{
  "tie_word_embeddings": "early",
  "extras": ["attention sinks", "value embeddings", "hashed n-gram embeddings", "weighted sums over earlier layers", "capped logits"],
  "init_std_qkv": 0.0383,
  "init_std_o": 0.0,
  "batch_tokens": [32768, 65536, 98304],
  "max_seq_len": 1024
}
Each number is 50 + 15 x the weight over the matrix's rms, rounded and kept within 0 to 99. Layers, rows and columns count from 0.

# layer 6 attention query, 512x256, rms 0.105, rows 365-383, columns 0-127
48 34 51 55 36 75 78 82 89 38 25 28 53 77 48 68 61 50 44 49 12 46 41 53 51 61 42 31 25 34 93 64 44 71 69 47 56 50 43 35 38 52 34 32 30 41 31 52 48 54 52 54 67 60 50 66 69 60 82 46 40 51 29 45 55 74 60 44 18 35 59 63 66 46 24 42 63 61 33 46 39 32 35 39 61 80 35 09 58 39 47 70 47 76 49 35 57 65 65 56 45 56 51 44 34 65 31 45 39 42 30 33 29 53 49 45 38 51 43 48 76 42 61 23 69 30 48 66
53 41 49 67 40 76 43 58 60 54 17 20 42 64 74 55 55 42 54 52 52 42 57 47 49 54 55 59 47 39 56 40 70 32 53 62 55 38 48 53 31 35 65 39 49 36 27 63 54 55 48 34 80 53 44 59 46 51 78 44 46 55 39 33 26 53 69 38 40 44 57 78 68 64 33 30 52 48 41 56 67 43 58 29 43 50 33 37 70 35 59 51 33 89 33 66 76 52 47 49 39 40 36 63 49 51 20 47 51 46 40 28 64 55 46 41 36 45 61 58 92 32 50 53 41 59 40 46
52 47 61 45 36 65 50 24 42 67 46 48 47 39 68 32 22 59 60 27 38 55 37 76 57 33 41 49 49 63 60 61 35 82 66 40 40 51 38 43 62 51 27 42 28 25 41 94 53 41 57 32 70 34 55 33 46 23 33 65 44 73 37 38 70 56 42 48 43 53 48 61 60 38 42 43 47 47 39 49 74 43 45 52 57 56 38 52 60 66 38 31 66 52 47 16 32 46 37 71 31 88 56 51 59 36 49 43 43 63 40 56 42 58 56 49 50 80 28 51 56 42 56 42 62 42 35 46
48 45 58 60 61 48 55 59 35 39 45 44 44 51 36 35 37 89 31 40 70 23 51 54 39 61 50 75 49 47 27 19 67 27 64 44 67 44 65 63 44 34 82 52 87 60 33 49 45 48 16 44 58 64 62 56 33 65 23 43 41 48 61 36 47 28 34 49 49 58 52 68 50 50 61 53 48 60 68 44 32 60 37 60 28 82 70 36 68 36 44 44 45 59 81 89 47 35 65 40 65 28 32 60 33 53 56 74 87 48 43 22 90 20 30 59 33 42 53 24 76 34 23 83 47 54 50 60
56 51 30 49 37 74 74 43 76 53 47 47 43 60 33 56 29 41 48 63 37 55 45 72 72 49 56 41 56 52 46 46 53 59 21 44 65 36 68 61 19 79 33 59 49 55 39 55 24 52 57 54 43 49 46 57 68 52 38 54 54 55 32 67 53 52 68 57 47 52 31 56 50 53 70 39 32 43 42 57 47 37 64 48 46 51 72 77 69 60 57 33 42 65 42 23 41 40 40 35 42 71 78 52 48 51 58 27 38 71 31 56 34 49 39 69 55 55 44 58 55 47 68 61 24 69 49 46
43 51 27 38 34 60 66 33 44 53 50 42 70 73 41 56 25 99 44 38 43 28 19 63 55 49 57 44 57 48 68 44 22 64 66 30 74 55 39 41 62 60 27 42 58 48 41 44 05 54 50 60 42 42 59 56 68 64 38 55 40 62 42 38 88 34 67 62 48 29 41 50 48 50 60 46 14 69 56 39 32 32 45 73 64 87 84 41 55 63 26 60 53 71 58 55 23 61 57 42 72 31 70 43 42 68 59 60 52 43 59 57 42 30 47 63 42 60 16 47 32 52 57 45 62 46 51 54
84 27 68 19 44 56 79 62 64 27 55 37 59 45 34 68 67 52 43 32 08 44 28 82 64 57 26 45 44 35 61 50 42 62 47 28 52 50 45 50 52 79 61 46 26 31 62 38 39 44 42 62 50 72 33 57 59 67 38 70 40 61 65 59 85 97 53 38 46 13 54 51 64 58 56 59 33 50 46 53 15 50 52 60 43 95 65 47 29 64 35 28 48 54 64 56 25 36 47 54 67 58 47 30 55 50 74 39 41 55 48 52 41 42 71 57 48 53 45 43 32 59 24 39 48 42 54 69
60 66 41 74 47 73 48 48 65 67 39 18 37 46 74 23 65 51 63 48 84 53 66 67 51 47 71 66 48 49 45 31 67 24 43 70 68 53 50 52 42 41 67 30 68 50 09 79 40 43 70 62 57 59 54 65 55 48 98 63 39 46 40 53 04 00 63 42 53 53 30 75 28 77 34 13 55 48 54 53 72 39 87 59 52 33 26 75 66 51 61 47 12 82 32 66 59 37 61 30 49 36 47 69 54 26 20 53 83 51 53 24 51 34 51 56 53 40 59 30 99 63 61 67 14 37 33 54
65 85 53 64 49 75 25 48 57 44 22 44 64 66 54 36 85 47 73 48 28 43 30 49 59 44 46 35 31 36 74 85 43 44 56 59 50 67 61 35 62 70 04 22 40 48 45 51 08 53 83 52 43 50 53 57 66 70 77 67 45 65 42 56 44 48 99 37 43 27 51 58 61 33 66 67 51 63 52 31 46 59 76 34 59 76 55 03 46 50 64 48 52 69 52 83 53 67 63 79 76 53 88 35 85 41 49 32 19 33 53 79 30 62 41 46 57 45 31 87 69 16 50 50 51 57 44 24
40 55 59 42 42 42 51 53 29 62 65 45 37 60 75 72 44 40 38 54 34 32 65 56 56 52 71 75 65 46 68 38 48 64 55 55 46 59 56 63 34 39 46 62 49 49 38 46 55 33 44 48 40 37 51 38 13 27 40 46 49 61 42 54 53 61 57 50 58 55 15 56 49 39 71 62 67 47 49 64 34 45 56 56 48 49 74 86 62 36 32 78 62 53 42 40 38 44 53 35 26 59 39 52 62 62 51 32 43 46 60 34 33 35 63 53 40 46 86 38 41 61 54 59 67 41 66 40
55 23 61 49 35 48 29 64 50 40 39 39 70 59 53 45 62 62 62 60 73 58 30 53 26 59 29 39 39 45 45 49 49 39 57 51 36 49 36 38 62 44 58 26 29 54 52 50 42 59 38 53 58 79 48 66 42 54 59 65 46 66 60 69 52 78 48 34 23 28 59 19 57 88 33 45 35 39 40 60 72 54 50 56 59 57 60 35 26 46 41 70 70 39 44 84 57 73 62 72 48 48 44 35 52 70 41 53 49 38 62 71 60 48 76 23 46 26 57 52 35 29 40 47 55 43 73 60
38 56 32 36 71 46 48 61 72 45 71 75 57 52 30 19 77 41 39 46 54 47 90 17 49 64 75 24 42 72 53 39 51 17 18 52 62 51 79 66 31 30 54 41 60 67 49 13 50 51 64 86 31 67 59 42 54 76 10 59 54 95 42 64 50 21 48 53 38 35 43 61 56 20 62 52 59 51 43 60 41 56 13 90 78 46 88 53 70 58 30 77 56 24 44 66 65 40 44 29 50 67 56 55 57 85 43 64 67 37 30 57 54 23 42 56 37 23 48 70 81 36 33 52 66 66 48 60
37 56 69 48 61 59 56 38 14 35 56 17 54 56 74 44 60 60 50 73 23 65 48 35 44 46 56 64 46 30 40 71 58 66 43 62 58 46 50 57 50 31 47 40 36 28 44 42 40 35 67 37 50 44 52 38 53 27 47 59 23 49 71 77 39 67 77 24 54 23 41 43 44 45 65 41 62 72 54 27 48 23 58 60 69 40 17 62 54 58 33 65 42 50 10 52 18 46 30 61 33 55 34 49 63 43 20 35 38 37 92 50 46 55 77 38 74 69 49 47 72 54 37 49 84 80 61 44
69 47 58 33 48 33 35 24 33 60 78 57 35 31 48 64 35 46 49 54 70 74 39 62 42 54 44 59 62 58 38 26 40 56 43 50 50 50 56 67 65 66 58 66 44 60 78 71 48 44 15 47 38 57 45 37 54 47 41 55 49 44 84 76 52 38 47 63 73 37 58 36 61 78 58 55 35 35 57 55 56 46 70 65 45 39 54 81 26 45 40 11 62 29 57 77 33 41 31 57 53 56 51 43 62 32 74 49 61 53 88 59 46 39 73 50 46 70 64 17 33 70 26 59 22 45 57 54
54 52 48 54 64 40 48 18 59 54 37 44 63 47 28 25 47 72 56 64 35 42 81 23 68 43 61 48 59 55 32 30 44 51 29 64 41 53 90 65 54 37 43 47 75 55 58 55 56 59 43 61 41 58 51 46 53 59 28 51 20 52 57 63 34 06 34 52 53 52 42 83 62 25 76 64 58 59 52 44 49 43 15 91 55 61 68 40 45 48 42 51 34 45 64 60 53 23 55 38 26 69 88 54 42 59 55 63 56 49 57 45 32 31 03 45 43 27 39 36 93 50 43 40 64 60 20 56
26 34 51 77 57 37 21 54 12 43 59 53 45 58 59 58 23 74 45 45 56 27 41 14 45 63 50 35 33 47 62 71 32 49 77 35 56 47 64 49 56 56 61 47 89 45 54 41 75 56 45 38 38 43 46 38 07 36 28 27 99 60 58 35 72 71 44 43 50 69 64 37 52 43 44 41 56 70 43 55 63 61 23 27 55 31 56 27 58 42 44 41 55 37 64 60 55 60 69 77 48 53 56 51 25 56 79 86 38 50 48 50 79 52 49 28 30 70 49 56 24 41 38 67 77 56 52 19
55 61 33 44 41 50 54 52 65 42 56 47 64 56 72 52 47 94 55 40 68 37 20 58 68 53 54 52 60 60 55 54 29 53 58 35 71 49 30 35 32 61 27 35 29 43 40 31 30 38 72 44 50 40 69 54 56 55 58 36 37 55 33 43 69 21 68 55 48 20 46 34 37 40 54 71 12 64 49 54 30 64 54 25 46 62 70 39 59 55 42 59 71 57 33 47 47 70 55 48 85 32 37 30 65 35 60 36 43 43 47 69 49 35 47 58 66 60 42 78 29 25 62 58 51 59 44 45
31 59 49 55 62 50 30 59 52 57 52 32 58 62 66 58 72 55 56 52 44 43 45 47 34 48 47 49 29 43 65 48 51 29 74 47 67 68 36 27 56 32 44 41 57 52 17 61 39 60 55 40 49 40 40 56 51 53 53 44 57 44 37 46 42 28 22 45 15 61 68 58 48 41 54 43 61 70 57 38 61 26 53 28 60 63 44 41 53 47 37 67 48 65 43 78 80 48 72 65 37 52 42 43 35 52 56 68 61 43 60 51 54 77 75 55 44 55 96 47 39 47 35 41 82 43 39 45
41 34 41 79 41 54 39 12 25 53 51 56 66 41 72 39 27 53 57 52 99 65 24 46 27 48 57 33 45 38 65 43 61 50 54 53 38 60 33 30 28 56 34 15 64 66 42 64 46 47 41 33 48 22 75 60 61 25 76 63 58 49 32 54 38 61 95 48 65 51 63 38 37 67 47 47 44 40 50 33 73 45 78 24 37 34 21 61 75 47 66 23 49 79 32 70 25 99 25 74 55 59 66 57 58 42 23 46 30 43 60 71 65 64 62 29 63 57 30 77 49 29 57 68 19 69 37 40
# layer 6 attention key, 512x256, rms 0.101, rows 365-383, columns 0-127
49 59 49 51 65 34 27 52 57 24 55 48 42 56 36 69 36 51 70 37 63 77 72 71 57 67 74 56 50 44 40 49 58 55 40 51 50 46 61 29 56 30 26 37 61 46 62 49 58 21 50 40 44 19 57 47 45 25 42 69 54 24 50 48 65 49 49 29 85 68 56 38 45 60 59 61 68 54 58 59 49 48 24 55 37 42 34 64 63 58 32 56 74 64 28 38 56 54 18 44 47 49 31 49 16 60 41 53 70 61 55 20 57 47 42 18 54 51 36 57 49 48 50 78 35 63 32 33
55 55 54 45 74 37 46 72 60 25 68 56 28 42 27 48 37 52 50 35 70 54 65 49 73 79 79 59 42 61 54 53 43 76 20 58 33 51 73 44 32 52 58 31 63 66 62 62 64 11 52 42 28 24 64 51 74 15 48 93 52 39 35 74 47 46 55 55 66 64 44 54 49 53 55 46 53 50 49 54 44 38 29 72 65 54 46 63 53 52 15 49 81 70 33 22 48 54 24 62 71 46 53 47 19 43 26 36 59 44 46 29 44 42 57 20 53 48 42 35 54 56 54 52 36 58 57 62
59 50 25 42 00 51 40 40 41 71 33 72 86 35 42 76 64 42 52 50 47 40 26 59 43 45 56 28 63 55 46 31 54 39 46 38 46 53 17 81 64 40 63 56 56 13 35 30 59 74 47 11 83 59 52 65 29 51 38 23 44 28 51 19 42 24 23 48 21 58 81 50 68 50 40 59 43 48 59 37 52 49 82 32 15 66 51 25 39 56 50 46 57 63 50 62 73 44 74 51 67 43 68 37 80 60 36 47 45 91 62 69 72 67 60 34 43 46 34 79 48 57 50 54 72 44 42 52
55 25 49 59 88 42 55 45 24 29 65 32 48 50 46 24 38 75 34 38 59 63 50 31 57 13 53 41 47 75 27 62 33 38 40 65 38 54 69 44 40 51 53 68 67 49 62 39 65 58 60 26 40 51 29 27 42 60 42 51 73 66 36 58 44 64 87 89 30 43 40 69 50 39 40 31 62 75 41 53 58 61 35 62 70 42 76 40 91 52 33 55 52 38 32 40 49 11 45 51 42 61 71 67 40 50 65 51 64 16 57 42 59 41 30 40 63 69 65 31 66 43 24 51 26 63 42 61
53 37 59 57 55 58 68 52 28 77 16 18 66 49 46 71 58 41 32 41 40 65 58 52 42 59 27 00 44 19 35 47 56 34 71 50 75 40 44 46 41 38 52 67 72 56 36 35 50 87 51 37 60 66 36 54 37 97 68 19 52 34 41 31 44 53 31 45 56 68 65 38 58 76 35 49 67 64 46 24 28 63 63 52 30 61 52 39 08 65 57 46 26 58 47 66 35 45 78 57 54 60 32 63 60 42 85 51 48 59 37 55 57 52 56 54 19 42 41 43 76 60 47 67 61 31 61 53
44 48 55 65 52 47 63 43 07 58 29 40 68 56 47 54 65 61 50 48 47 39 30 45 40 39 49 53 47 44 38 52 54 33 72 52 79 36 48 53 33 29 42 79 54 37 43 52 39 69 33 15 71 74 30 49 43 67 62 46 41 45 49 33 37 52 53 54 44 46 41 41 62 63 25 64 67 36 41 61 30 33 39 52 44 69 42 63 59 54 70 54 65 72 45 64 53 59 55 56 39 50 45 56 73 58 54 72 45 69 54 53 67 62 45 66 49 48 47 52 78 31 26 67 48 40 54 42
67 49 47 38 14 71 53 50 55 67 23 58 59 60 54 49 68 57 53 59 34 08 25 40 09 61 24 51 29 60 32 19 49 43 84 39 65 37 23 84 60 32 45 68 40 41 48 62 41 66 54 35 77 66 62 35 55 53 51 34 38 32 54 47 29 34 47 45 12 59 71 47 46 69 39 49 63 48 50 39 22 67 40 31 28 84 40 45 85 67 81 60 53 49 29 49 30 55 71 50 62 56 41 58 55 69 50 69 07 47 31 65 68 51 65 68 63 40 75 58 74 32 68 61 71 10 33 64
24 49 51 60 81 48 48 69 32 38 80 51 28 37 38 28 43 36 39 53 61 67 62 53 81 71 90 29 62 49 52 67 54 56 30 56 29 64 79 50 41 54 57 22 58 90 56 63 43 30 59 42 45 26 52 60 49 66 63 83 28 44 46 56 36 59 47 61 99 40 49 59 43 49 44 44 56 48 53 47 63 34 70 73 44 41 56 72 33 35 14 58 56 72 37 51 59 56 25 57 59 48 33 59 34 27 34 47 88 80 72 37 46 55 47 18 37 39 31 27 59 82 17 82 23 70 41 49
71 47 53 62 57 46 59 60 56 42 08 46 36 20 64 50 58 47 61 69 66 23 28 52 46 65 48 59 32 69 18 48 43 80 56 51 37 21 44 73 44 54 65 58 27 47 61 70 42 42 30 46 63 47 51 44 89 36 49 43 25 40 54 60 09 33 37 72 01 64 31 39 60 72 30 62 59 44 47 48 36 47 62 59 83 73 27 52 42 60 49 51 50 60 63 39 54 44 64 65 96 29 56 46 73 58 18 66 28 31 56 45 47 58 53 51 60 52 49 41 58 58 65 37 74 30 71 88
38 48 23 48 27 20 60 64 40 31 57 46 48 64 52 37 33 52 20 30 41 85 32 47 58 73 70 30 53 46 55 51 72 59 30 26 64 43 25 50 49 52 48 70 59 44 43 57 45 56 75 37 29 51 50 69 49 31 40 49 81 51 32 65 65 69 56 50 48 40 60 58 36 27 44 74 49 68 50 53 51 62 40 43 32 46 43 65 80 55 32 25 72 56 38 54 52 53 34 29 50 74 65 48 37 66 46 31 49 30 32 06 68 09 43 57 07 51 49 31 66 46 74 76 40 43 82 48
58 52 54 59 51 72 44 33 55 78 65 44 44 57 42 73 41 61 51 67 61 32 73 70 77 63 57 50 64 58 41 49 49 49 54 48 38 51 69 53 81 51 37 29 38 67 71 61 53 29 37 68 46 49 29 30 56 41 53 52 42 39 81 31 46 49 48 71 64 39 66 54 44 65 53 57 22 78 69 69 57 82 50 58 64 44 49 39 63 61 53 60 51 32 55 31 57 84 38 35 51 52 53 46 39 60 38 49 16 26 39 66 53 50 53 78 44 45 71 64 39 20 59 33 43 46 21 72
25 68 84 59 43 57 58 30 26 49 35 36 35 40 70 29 43 38 52 58 61 57 55 42 31 55 32 45 56 67 39 69 42 40 47 63 72 29 58 38 57 51 37 60 60 28 39 84 32 48 46 34 43 60 43 49 67 47 58 57 45 44 50 32 41 58 75 63 66 41 24 45 46 48 31 49 73 73 60 24 41 48 52 39 42 60 46 62 65 52 88 69 62 46 39 52 50 62 47 50 46 39 24 57 79 52 44 53 51 41 64 53 37 33 61 59 49 47 90 33 50 50 42 34 34 63 60 53
70 44 55 57 38 19 45 39 52 42 43 64 75 77 58 07 00 73 29 72 72 41 56 75 48 42 49 45 48 60 66 23 52 55 34 42 43 55 53 25 46 23 41 57 35 61 58 73 59 53 51 49 40 33 68 34 45 65 49 59 65 78 52 55 51 62 48 25 39 67 61 42 52 54 58 39 65 64 54 42 35 68 58 43 63 26 64 37 47 41 58 23 33 43 41 49 48 40 65 56 66 66 43 70 70 75 97 53 51 17 31 38 67 37 67 73 71 46 42 62 62 67 92 15 80 41 45 26
45 57 54 38 08 85 61 56 55 88 26 57 55 61 54 35 61 53 52 63 34 19 32 45 22 97 29 43 41 48 41 43 47 44 62 42 54 30 30 66 65 65 34 44 25 50 46 77 32 56 89 63 77 82 53 32 46 40 62 05 37 32 44 53 10 32 48 41 00 45 74 47 51 69 36 50 48 53 78 09 43 64 76 33 46 82 45 39 68 58 67 56 38 28 38 66 49 45 74 33 52 54 46 36 65 52 45 57 24 56 47 66 55 42 43 78 44 29 65 49 79 46 59 31 72 20 30 77
34 54 56 23 53 44 54 51 11 42 46 62 37 47 49 22 23 46 53 48 45 55 41 31 27 45 38 33 53 77 31 48 54 45 33 36 43 68 46 72 43 62 24 64 57 41 46 43 22 66 66 41 53 54 62 43 51 80 57 28 48 58 07 51 54 45 74 71 52 30 46 66 63 54 31 09 84 51 52 35 40 51 51 46 47 45 57 30 56 57 50 62 64 37 51 60 32 39 27 56 59 29 58 90 55 29 26 50 99 76 61 69 48 49 46 37 83 70 53 46 54 59 42 61 63 60 45 47
54 45 54 55 36 53 50 62 68 68 49 36 57 57 52 57 59 75 38 46 36 47 70 41 70 35 54 65 58 31 50 35 29 41 42 55 60 37 55 44 39 38 61 47 33 24 33 56 71 42 31 82 67 58 04 57 44 10 45 64 66 70 46 35 56 46 37 63 22 62 67 53 52 36 81 59 20 64 50 69 51 39 59 56 71 22 64 43 66 62 44 45 30 35 43 23 63 60 55 31 24 56 54 48 80 69 57 06 27 35 34 62 67 58 40 80 47 44 57 51 53 49 60 20 50 51 58 67
72 20 41 55 45 66 84 47 20 49 28 35 57 34 62 55 60 59 60 56 51 11 35 70 27 40 40 63 24 64 42 35 47 58 85 41 68 38 55 56 63 64 46 61 48 57 38 64 30 65 29 26 58 73 35 61 71 73 49 57 41 46 46 35 41 51 42 41 35 49 39 57 58 71 40 50 52 27 29 61 37 42 69 63 47 65 49 54 42 38 80 47 50 72 55 65 33 56 66 59 57 53 51 46 54 64 64 72 40 24 50 57 43 53 68 74 37 64 46 44 63 42 50 57 55 30 70 60
65 33 64 71 64 21 50 61 56 37 56 54 42 51 63 39 30 45 47 53 69 44 65 67 99 54 83 55 40 45 51 42 55 53 46 52 40 52 62 41 61 67 39 28 79 73 51 52 69 17 59 76 66 13 29 56 67 46 78 67 60 44 61 51 54 62 46 40 91 63 58 50 47 70 54 53 27 45 59 74 72 49 55 63 63 31 48 44 39 39 20 57 46 58 41 33 58 56 39 21 51 27 23 40 52 45 29 30 29 15 57 44 40 60 51 59 32 23 49 38 60 92 46 57 16 61 55 54
54 37 64 48 52 45 56 47 88 56 55 34 65 37 42 62 46 34 63 15 58 62 66 69 77 42 47 48 60 13 44 66 51 46 55 71 26 36 66 13 53 65 52 45 28 54 60 27 63 57 48 74 39 52 63 21 41 54 61 30 64 84 63 40 56 55 33 35 47 46 56 51 58 58 64 78 31 73 51 53 79 76 13 58 72 36 61 42 33 46 32 41 38 29 65 35 53 20 79 39 55 74 45 40 52 54 99 54 43 33 42 54 47 47 28 58 51 61 47 48 49 57 44 33 74 70 30 49
# layer 6 attention value, 512x256, rms 0.0954, rows 320-328, columns 0-127
37 43 49 54 35 53 40 67 71 28 53 43 51 58 42 26 54 54 51 20 34 43 58 69 55 45 47 37 56 63 65 44 53 43 40 60 45 52 31 33 58 37 43 48 43 54 45 50 61 47 43 56 58 45 61 60 55 67 60 61 85 34 50 60 42 61 70 36 54 42 49 45 58 58 48 36 62 37 49 35 29 64 64 66 34 46 44 37 33 52 53 59 61 59 37 63 49 58 52 34 61 72 72 73 49 48 34 62 45 23 31 49 44 66 71 54 27 55 21 36 88 41 39 63 62 46 63 48
32 35 50 42 22 47 65 60 57 47 62 43 59 33 43 56 66 68 44 44 40 48 55 56 40 68 53 55 41 38 62 46 45 39 50 43 51 53 62 30 51 57 39 64 27 38 34 58 38 50 55 62 45 47 36 48 25 45 29 59 48 68 51 47 57 45 49 56 56 63 57 52 58 54 60 55 40 60 65 53 82 47 66 42 35 58 65 43 59 54 35 94 54 68 51 35 64 40 43 41 34 72 56 54 48 44 44 40 49 42 44 45 49 37 61 57 30 42 43 40 59 48 61 48 38 60 45 46
59 77 57 59 49 29 59 56 46 36 61 50 50 47 46 53 54 54 51 27 84 45 46 51 33 58 50 56 64 48 59 45 51 47 40 50 50 42 36 45 57 61 66 66 21 62 49 81 72 54 51 36 65 41 24 45 46 24 49 78 43 70 58 30 47 37 39 57 50 49 70 53 62 69 62 43 48 70 61 69 47 45 50 41 23 57 49 43 49 49 33 36 11 71 65 46 68 69 65 51 43 77 18 47 68 66 56 54 57 33 32 49 60 47 50 64 27 66 53 45 49 46 46 52 34 48 58 40
41 27 50 51 29 38 68 50 40 56 67 25 54 51 53 59 52 23 57 43 35 48 64 34 47 67 47 28 38 58 47 20 55 45 52 62 56 55 32 48 43 63 34 48 68 37 51 08 48 52 53 64 51 42 79 45 66 50 38 26 67 00 70 57 32 58 38 43 68 63 88 44 45 46 63 57 57 29 50 55 14 52 56 52 36 62 35 66 42 47 41 56 51 38 55 48 46 87 61 48 52 39 52 61 28 58 62 53 64 66 35 40 55 64 36 70 65 57 52 55 65 31 37 60 50 21 75 68
47 50 49 37 49 25 51 53 61 61 52 62 47 52 51 48 64 58 45 72 78 73 51 39 59 61 50 46 48 39 46 50 50 45 35 44 54 42 62 55 43 51 38 84 42 55 60 62 67 50 47 42 20 27 28 38 47 36 44 57 45 66 56 46 59 52 46 50 52 22 50 51 57 42 70 52 52 58 49 56 69 41 44 40 66 56 58 48 42 51 42 60 61 47 36 46 65 53 52 74 41 70 42 36 62 76 41 39 36 72 67 55 60 35 49 47 33 60 65 48 56 54 64 45 41 51 46 48
07 54 32 33 31 33 64 60 34 23 45 55 55 42 85 48 34 34 63 71 57 57 49 53 62 66 51 55 45 82 54 34 49 46 55 45 55 44 56 57 32 61 33 45 56 42 54 38 25 42 66 60 82 30 41 46 33 46 42 12 36 89 40 55 52 72 46 44 35 59 30 49 57 54 65 38 61 65 46 42 52 61 35 37 50 68 47 51 49 44 38 74 54 81 70 49 54 43 52 35 22 33 38 64 53 31 42 47 73 58 50 50 52 56 39 91 55 64 34 35 53 27 55 65 41 66 50 54
54 29 54 53 49 47 66 60 55 53 53 45 42 52 59 66 29 54 46 35 40 24 61 48 66 71 59 72 23 66 29 38 47 51 70 59 44 52 60 38 57 39 14 53 64 59 47 86 53 36 50 59 65 33 32 54 24 23 74 34 70 99 49 27 45 44 42 53 49 38 54 66 68 55 54 39 53 55 40 82 58 32 50 46 61 58 26 66 39 40 44 73 58 40 55 42 65 53 60 37 79 36 50 37 70 47 36 43 53 95 47 48 57 67 44 55 65 66 14 46 39 46 29 52 42 49 37 52
71 37 52 41 55 51 71 60 43 60 56 71 49 50 50 31 61 47 50 32 56 53 62 34 51 65 48 50 67 36 59 64 48 55 45 49 53 39 48 53 39 43 58 65 60 43 69 37 83 60 64 51 22 67 25 57 43 32 16 46 83 35 59 61 63 18 54 52 23 32 80 41 38 50 75 68 60 42 46 62 39 51 41 58 67 48 50 60 47 53 58 45 49 46 39 45 54 68 35 60 43 78 28 61 41 87 44 26 48 61 35 49 42 56 31 57 36 45 64 45 36 72 56 48 48 44 64 43
44 60 57 49 45 40 25 45 58 56 51 61 50 44 25 37 42 45 54 93 14 59 43 81 38 52 53 48 65 43 30 53 54 51 60 56 43 53 62 55 44 39 69 42 45 51 43 45 55 56 53 52 80 60 83 47 63 60 41 56 53 42 39 63 46 60 80 43 62 66 47 48 49 49 34 36 65 64 53 51 57 60 54 57 51 48 48 43 54 51 51 52 61 51 69 44 40 42 38 45 34 47 60 42 55 55 44 54 23 11 68 44 39 50 57 31 32 28 58 41 23 38 50 49 55 41 69 53
# layer 6 attention output (transposed), 512x256, rms 0.094, rows 320-327, columns 0-127
33 27 58 61 45 49 62 54 47 66 63 57 40 49 42 69 61 47 10 63 57 73 78 53 40 47 25 45 68 42 57 39 47 47 41 39 76 44 53 41 41 31 49 35 43 32 52 42 53 23 29 71 88 49 21 48 33 55 63 40 40 42 34 71 85 37 78 57 36 62 76 57 69 28 51 50 38 65 48 45 55 72 58 49 43 31 76 41 63 49 77 19 46 59 59 63 49 49 53 49 34 49 89 38 51 46 61 65 89 34 71 62 82 62 49 47 55 52 34 59 47 54 54 45 55 46 83 64
50 44 53 51 76 64 20 49 61 57 34 51 52 81 61 50 57 39 61 55 74 59 78 47 43 65 46 45 28 55 53 38 46 19 33 76 38 50 47 46 33 50 63 58 57 56 61 45 76 29 65 21 32 43 33 56 24 38 49 55 59 38 66 44 60 54 14 33 48 43 57 64 49 59 38 56 53 65 67 85 65 60 56 33 57 72 54 13 49 66 63 28 54 40 55 89 59 48 48 49 21 67 30 53 64 62 53 39 53 48 31 54 46 27 67 38 33 37 55 52 62 15 20 30 43 56 44 60
54 55 59 41 76 47 62 54 24 39 46 81 51 38 47 50 71 45 62 35 39 61 48 47 72 64 45 34 79 46 54 64 73 71 61 45 50 77 51 54 59 67 52 44 72 33 43 33 50 52 42 59 52 72 69 89 38 62 44 41 43 61 27 69 61 37 56 56 37 38 32 29 28 44 48 78 57 43 42 38 16 49 61 49 49 27 65 69 62 51 43 38 53 63 69 47 63 75 30 30 42 84 59 32 53 71 70 48 51 37 35 55 52 71 36 39 58 42 49 62 42 50 45 38 48 49 72 54
48 87 21 60 42 19 35 83 95 60 53 70 46 65 43 65 44 62 20 68 53 40 45 50 53 49 40 45 55 29 54 47 51 29 38 24 37 22 38 33 18 41 68 86 60 54 49 41 28 64 73 78 32 37 52 40 74 60 41 07 45 56 29 38 50 21 54 28 51 41 31 71 65 80 40 70 43 44 50 44 71 76 57 35 52 19 49 38 62 76 35 44 55 40 46 64 37 59 27 64 44 35 56 55 35 55 35 69 40 48 52 67 68 34 26 59 63 62 53 40 26 48 51 55 55 39 42 20
72 46 48 75 54 61 30 58 36 38 40 33 34 51 59 59 50 36 83 21 53 38 59 75 69 62 45 95 55 47 56 54 49 39 56 82 56 98 20 51 53 59 31 26 59 46 47 52 43 16 49 53 55 58 78 65 55 90 46 43 53 30 52 25 53 57 80 20 34 47 40 39 35 52 41 52 26 25 71 55 67 45 36 57 51 40 83 55 71 61 41 37 37 40 38 57 25 73 36 40 50 33 48 57 71 73 37 45 48 42 54 51 24 61 59 36 66 55 42 50 57 48 34 48 55 15 24 56
91 26 73 56 55 58 41 72 44 45 35 39 39 49 00 71 57 52 32 85 57 46 51 48 55 60 43 67 58 45 81 39 45 55 07 84 29 35 68 45 69 21 54 11 45 57 31 59 51 87 54 65 42 59 36 62 42 54 46 63 39 69 54 88 76 73 38 44 45 19 58 86 59 83 76 41 62 32 77 06 64 69 50 53 53 92 60 33 62 67 58 51 53 42 60 50 36 58 67 17 44 56 70 61 34 72 36 14 60 74 40 59 37 52 32 77 51 45 42 35 30 43 76 46 45 53 52 54
41 52 36 64 46 49 55 40 44 24 55 44 52 39 39 29 55 44 49 60 55 48 62 44 57 39 68 47 88 51 54 49 41 54 31 36 82 62 61 59 44 50 53 29 66 49 82 27 56 53 94 38 26 52 73 52 67 66 36 80 10 28 65 66 43 36 69 61 39 66 21 21 46 54 85 55 52 31 65 21 49 51 31 48 43 18 51 59 46 73 38 56 43 52 23 47 49 75 32 48 28 57 45 44 43 77 61 38 75 40 68 42 44 26 34 22 52 50 39 53 60 25 60 52 53 66 45 49
34 43 57 58 37 22 58 40 48 29 48 36 19 33 42 22 75 40 65 33 74 58 30 74 59 59 57 60 30 70 50 57 44 18 55 56 94 69 48 51 40 67 40 62 56 69 37 91 53 36 13 58 72 68 48 64 66 30 59 10 22 58 53 39 19 25 68 35 49 58 22 36 60 57 11 42 81 60 46 61 45 62 99 43 49 57 43 56 80 45 47 46 61 76 54 58 51 61 74 51 47 36 37 39 89 36 49 73 76 70 58 50 09 46 39 57 21 44 43 41 46 39 39 63 50 19 44 47